From a checkpoint of a small transformer trained on Wikipedia: width 192, 2 heads of 96.
Each number is 200 + 30 x the weight over its row's rms, rounded and kept within 0 to 999. Layers, rows and columns count from 0. The size before them is the row's rms in percent of the matrix's.

# layer 2 MLP down (transposed), 768x192, rms 0.106, rows 709-725, columns 0-95
095,173,213,178,240,222,184,204,196,226,233,198,270,167,164,172,204,235,202,158,211,214,211,228,188,190,243,198,198,186,224,232,161,236,207,191,185,209,225,213,184,222,177,217,198,201,234,228,244,219,168,121,220,114,239,162,177,182,222,222,223,174,158,191,222,207,184,197,174,127,228,269,165,175,178,141,215,191,176,241,248,194,165,235,224,222,221,204,183,205,145,236,176,196,196,204,204
092,208,183,218,214,183,207,191,218,182,214,194,238,219,153,245,192,156,229,163,186,206,210,171,171,209,205,180,203,181,141,214,146,244,184,232,226,243,159,209,225,232,128,204,192,210,169,255,203,202,248,163,182,158,207,168,252,207,182,173,196,170,204,239,225,222,245,143,213,178,184,146,232,218,199,185,213,195,148,202,170,209,242,178,190,259,240,212,234,210,185,207,208,204,186,224,172
100,233,215,184,216,227,164,168,214,211,171,131,151,226,192,164,167,203,237,187,200,203,250,182,212,188,190,217,163,219,187,240,248,137,199,157,205,168,214,157,198,235,241,219,244,251,225,181,185,224,175,200,224,205,181,153,187,252,202,198,218,203,226,233,243,142,173,171,201,140,183,214,216,256,153,198,160,251,158,193,198,186,290,210,187,160,176,218,169,220,144,163,207,139,229,234,153
102,183,244,195,199,243,161,188,135,227,235,194,167,217,209,165,182,185,211,181,237,202,191,222,161,197,202,207,169,228,186,187,131,185,220,144,193,233,168,181,218,215,139,198,214,184,142,222,225,209,91,158,217,163,199,209,198,205,176,183,187,207,199,187,193,217,210,190,206,207,201,258,227,167,187,215,183,144,160,170,190,174,168,211,149,195,208,188,258,217,198,139,195,195,182,213,220
100,198,229,247,235,147,183,218,258,171,222,120,143,205,186,187,224,186,179,195,183,182,220,216,208,211,176,188,211,199,178,215,251,183,202,185,258,200,206,245,187,204,176,215,197,196,162,174,266,229,200,237,185,244,190,138,242,221,233,246,222,236,224,201,242,230,216,178,169,191,205,212,218,206,187,199,199,242,165,168,165,198,210,219,146,244,196,191,236,220,215,154,217,229,250,195,194
104,217,208,221,160,208,196,234,218,210,185,164,177,196,222,176,206,247,161,197,231,207,250,195,191,190,210,173,212,281,246,229,201,178,187,181,152,210,218,176,251,229,183,193,227,227,237,185,208,205,204,168,248,227,174,126,215,227,259,130,139,185,232,270,143,162,128,173,226,167,168,204,209,209,140,208,224,181,176,243,229,188,240,157,181,176,197,176,192,211,192,209,207,225,183,187,178
099,210,251,217,137,225,174,159,263,187,190,132,184,211,198,172,208,193,218,233,251,215,215,92,195,173,234,215,199,189,181,204,187,162,203,207,224,217,208,155,254,186,173,187,141,175,181,183,234,221,241,223,269,194,249,213,187,207,218,190,173,236,180,166,188,145,192,254,135,203,133,171,202,205,212,217,200,201,173,167,188,196,209,189,152,177,119,203,213,208,202,184,208,177,214,166,248
099,188,140,149,208,198,200,233,187,208,176,220,201,223,171,234,171,191,198,188,209,223,186,234,181,163,138,201,172,206,215,117,185,174,195,159,242,163,170,178,173,191,244,201,180,174,234,166,200,165,194,189,189,229,195,185,137,194,190,265,216,210,232,190,184,199,244,211,181,235,203,218,216,189,227,163,205,245,176,242,181,204,243,191,215,170,151,200,203,243,175,230,138,131,225,168,204
101,189,249,200,184,189,167,176,202,211,230,181,131,153,208,221,229,202,203,203,191,165,232,132,209,203,218,193,294,168,156,208,212,230,154,221,148,163,201,156,233,186,257,209,194,186,150,222,193,128,173,204,125,218,230,206,149,229,251,235,218,173,233,211,183,221,211,206,165,193,202,185,167,210,180,179,195,243,150,190,158,173,185,183,210,286,211,203,205,249,189,187,153,185,157,236,216
096,154,155,168,178,220,227,193,231,194,187,199,131,229,217,214,215,163,182,140,144,173,207,211,220,136,163,180,202,210,234,231,153,230,255,256,247,199,215,172,195,204,148,210,225,181,201,135,170,189,155,225,242,223,184,213,155,211,230,157,239,174,186,234,205,211,196,269,220,178,193,244,199,146,230,215,188,183,180,126,218,212,170,213,170,126,197,204,224,216,206,150,198,227,197,143,168
101,206,211,199,223,190,204,193,206,259,210,221,150,193,216,204,231,195,133,179,167,204,172,219,189,216,180,211,210,195,199,200,170,203,161,206,136,132,184,205,231,192,176,190,184,192,210,194,190,176,181,225,177,154,167,186,159,214,215,228,234,172,184,196,217,155,224,211,248,193,202,205,162,222,194,170,184,179,107,177,205,228,174,216,184,133,162,197,147,227,167,197,196,205,198,190,156
100,226,214,158,235,195,219,207,178,214,158,199,182,159,225,232,197,175,177,181,224,176,270,193,196,182,161,189,243,264,208,195,173,158,239,180,152,216,166,179,232,203,201,186,261,189,220,223,234,203,188,163,251,210,162,176,189,211,203,198,180,143,187,245,176,215,208,143,166,163,176,242,236,200,210,166,165,177,194,212,192,188,185,227,170,198,216,199,192,213,169,180,191,221,197,257,200
096,270,202,216,160,170,176,198,176,133,195,204,191,181,204,201,210,203,216,224,218,175,203,245,273,243,222,208,198,202,228,173,175,181,223,161,188,166,181,221,170,238,171,189,218,192,194,201,205,203,218,229,208,173,223,287,168,224,191,156,245,250,188,159,179,143,190,217,164,197,160,236,157,215,236,186,189,211,217,215,183,184,206,172,158,258,199,172,207,179,217,217,211,192,243,220,172
104,224,183,239,207,248,220,213,215,195,229,155,249,226,215,158,206,250,247,178,186,213,172,202,213,210,199,212,203,245,229,179,133,148,174,225,230,196,224,176,146,265,208,246,218,162,199,224,235,193,221,196,179,142,167,222,198,208,169,218,199,211,191,204,214,276,226,134,237,216,208,219,241,195,239,244,195,229,214,191,228,165,194,209,204,213,214,210,230,174,242,183,191,187,239,219,195
102,173,239,178,212,208,205,236,247,204,190,209,178,253,226,164,203,163,176,164,219,218,174,174,199,205,223,265,170,204,193,226,196,241,220,200,166,194,214,215,166,221,213,214,159,191,233,239,182,194,209,201,160,204,194,194,215,278,206,215,228,220,254,175,265,184,210,227,214,193,250,272,206,215,177,209,209,139,185,190,179,241,202,241,188,205,186,190,169,262,159,207,184,209,199,166,169
102,170,140,232,224,196,172,191,201,122,198,198,225,232,232,168,207,218,154,161,195,165,152,159,225,215,231,249,206,231,194,182,215,206,294,182,172,193,270,195,170,230,230,223,178,232,202,208,234,192,208,164,178,212,223,167,199,181,185,242,149,183,183,167,233,163,149,211,224,160,177,222,188,174,211,155,177,227,181,204,223,214,186,163,174,157,275,192,193,207,224,213,220,201,202,188,229
119,212,182,283,171,197,154,229,210,164,176,184,194,208,158,199,230,142,219,195,162,168,184,147,195,167,228,160,222,225,258,219,174,180,217,182,242,196,207,198,255,176,210,205,216,213,202,188,258,186,191,227,218,158,243,206,203,201,241,143,234,186,195,183,212,196,194,228,285,197,164,194,148,221,172,137,171,202,250,181,200,172,254,177,231,138,213,163,178,162,202,226,227,165,165,224,174
# layer 2 MLP up, 768x192, rms 0.112, rows 710-726, columns 0-95
090,206,239,212,175,213,271,200,186,217,204,219,224,153,200,221,216,246,245,157,184,236,207,161,150,169,198,196,196,189,199,200,179,190,122,198,168,183,184,210,208,202,231,206,231,183,208,234,184,172,185,195,196,151,174,159,245,186,205,230,217,173,257,171,189,245,266,210,215,181,229,222,214,206,211,198,253,179,180,157,197,252,146,193,210,159,198,234,219,212,194,213,208,176,247,195,229
100,220,160,189,181,171,175,209,209,193,194,195,181,191,216,153,248,186,206,167,185,186,144,204,125,181,237,194,216,191,188,198,170,209,212,217,212,241,186,198,203,223,114,235,209,193,232,311,191,198,189,213,175,231,179,219,206,207,213,176,181,201,164,184,204,180,220,196,220,230,146,155,207,190,242,210,223,186,154,151,217,175,178,249,222,185,232,156,225,192,184,249,207,207,276,218,174
100,174,210,198,218,249,156,192,191,236,176,149,189,203,208,160,174,176,180,184,169,168,164,214,218,192,237,169,164,227,213,130,173,183,218,155,228,252,219,216,164,212,211,241,197,240,176,196,212,246,204,191,201,212,229,283,187,154,196,254,151,163,159,190,227,191,160,190,165,196,147,184,137,169,196,267,241,229,189,207,240,174,149,199,215,218,212,220,199,145,178,165,190,215,207,203,232
098,228,230,193,188,240,210,221,200,172,218,232,222,198,207,237,155,154,135,209,182,187,219,205,255,194,206,137,196,184,129,214,271,135,192,139,172,152,152,163,181,213,150,215,186,211,195,202,178,239,203,226,200,221,245,244,187,165,263,180,167,180,195,172,178,208,222,167,216,209,206,193,179,204,183,169,221,271,210,258,262,235,182,267,193,162,179,200,190,218,210,213,184,190,230,258,220
105,164,149,186,183,208,166,224,157,183,202,224,239,182,220,157,247,191,159,238,183,216,231,169,208,190,198,186,250,165,219,214,243,175,214,222,194,182,218,192,199,208,246,245,163,190,228,167,194,240,244,201,233,215,186,173,165,226,196,166,218,250,220,184,203,204,214,205,189,210,227,138,213,203,224,201,230,187,184,201,263,235,216,190,203,177,177,253,198,136,213,229,222,235,208,181,220
099,208,186,228,132,172,191,173,188,187,201,196,207,184,175,226,227,204,210,234,203,213,215,169,192,189,217,230,209,177,203,212,252,241,210,179,93,196,131,156,174,194,236,201,219,198,179,235,228,208,186,192,226,243,183,210,219,201,199,242,204,192,189,195,180,210,203,227,211,184,198,211,160,211,160,225,219,221,221,179,188,207,164,230,245,192,209,194,195,151,184,253,245,209,203,223,228
099,214,164,180,216,210,194,262,204,206,104,162,208,210,186,226,201,226,153,220,241,147,219,149,163,168,228,221,176,152,126,174,180,202,173,180,216,191,179,198,157,192,171,185,200,199,175,191,198,177,209,157,168,193,156,172,219,200,189,181,137,178,182,212,229,188,220,149,209,205,173,211,222,228,223,185,258,175,169,208,163,194,203,195,252,212,187,171,157,200,198,220,209,250,202,204,206
099,166,151,182,122,184,255,220,182,211,161,170,217,178,214,173,225,212,201,207,198,202,131,232,206,199,211,177,190,181,176,209,195,210,218,212,196,214,163,218,159,149,181,225,210,170,205,210,207,209,216,149,179,172,214,238,182,211,203,173,205,227,195,233,183,246,154,268,249,205,179,209,232,229,172,231,200,200,197,224,193,193,263,211,166,196,167,201,203,164,234,243,205,174,171,211,240
094,197,243,229,214,178,179,211,205,217,162,184,182,174,208,232,191,212,201,161,127,194,145,234,164,204,182,141,236,199,179,201,167,206,225,190,242,188,183,236,207,195,182,224,181,191,167,209,201,185,218,156,194,201,200,240,225,237,172,185,248,233,236,195,202,185,210,213,209,188,188,188,231,196,219,261,217,208,242,183,247,184,238,204,215,148,180,226,182,164,226,225,184,252,232,254,202
098,183,164,269,178,181,198,229,216,268,244,217,233,163,195,231,190,241,149,180,154,238,184,196,188,222,267,196,200,135,197,217,250,203,234,207,240,192,178,233,255,172,186,252,253,233,194,204,218,225,182,208,152,213,157,222,211,212,169,173,247,200,243,166,180,178,184,176,192,193,255,231,197,190,259,171,227,189,142,221,204,176,202,231,212,204,159,255,243,196,210,194,188,218,249,194,230
096,225,168,226,167,165,230,207,215,185,205,175,200,149,206,192,208,213,192,230,240,219,205,151,218,199,183,213,119,196,203,161,193,164,200,205,198,249,192,160,232,202,178,223,209,174,229,265,189,170,203,222,210,225,171,223,199,193,188,259,157,226,183,241,222,163,254,216,214,199,206,163,171,214,239,195,217,255,197,147,258,194,195,271,219,175,154,181,223,202,178,199,163,181,171,167,181
092,204,157,208,155,220,288,188,199,170,178,228,238,189,146,141,248,220,225,209,221,202,172,203,205,212,216,193,195,216,198,155,251,204,214,209,220,259,179,166,218,180,176,202,176,216,207,168,229,240,137,219,203,192,191,226,233,194,214,202,193,281,228,172,251,182,192,212,150,240,212,134,235,170,182,245,207,232,275,203,202,175,217,196,243,183,241,214,202,134,204,273,196,196,196,191,195
102,197,152,231,186,208,206,215,231,232,170,112,188,173,180,201,225,244,217,171,206,203,213,233,159,182,165,165,219,227,202,215,133,180,199,190,191,196,225,209,191,235,156,221,213,201,226,237,171,172,292,220,228,204,203,213,247,199,180,213,232,191,245,179,206,201,245,226,194,195,157,217,202,222,182,174,169,245,198,175,228,235,190,178,228,194,175,223,218,202,244,232,205,165,258,217,192
106,216,226,191,216,231,260,188,206,241,188,161,170,199,186,214,250,219,172,209,199,137,164,210,180,271,235,199,211,204,168,194,239,227,137,181,261,281,206,241,207,217,216,206,152,220,218,235,196,245,204,178,212,185,165,202,180,186,207,206,183,289,180,139,199,230,182,186,201,195,272,187,194,184,222,186,202,197,142,131,204,214,201,221,196,203,160,198,198,150,174,249,232,207,199,243,247
102,198,188,218,182,179,188,229,232,257,191,211,227,175,215,199,221,234,211,221,173,170,262,159,218,203,168,221,150,194,162,202,177,205,227,227,192,214,198,164,163,233,179,188,202,204,215,200,154,190,206,228,232,204,148,212,222,222,172,235,181,165,214,116,231,162,222,168,275,238,197,186,144,201,259,243,210,202,184,202,267,187,163,211,202,123,186,262,223,189,146,227,207,192,189,192,218
113,184,209,201,230,183,201,201,188,267,206,171,203,212,198,176,166,228,173,207,202,160,192,156,162,213,263,154,202,174,190,195,204,170,201,211,218,218,211,199,198,149,153,208,204,185,234,195,176,232,226,202,164,212,204,249,242,130,191,209,168,205,206,230,200,224,204,200,171,231,245,232,150,188,198,257,251,235,205,132,210,240,236,185,217,193,197,203,215,201,152,214,212,203,208,208,199
112,186,257,203,177,235,187,216,218,207,188,150,193,226,176,206,220,222,196,248,265,210,192,193,205,246,211,228,138,186,191,169,207,212,160,109,244,236,184,180,206,178,200,165,198,228,216,194,169,208,206,216,219,186,204,236,209,137,219,181,218,163,219,132,188,192,234,191,200,223,268,239,234,252,225,208,245,190,164,172,211,249,164,223,169,203,177,228,240,153,217,209,245,193,229,206,289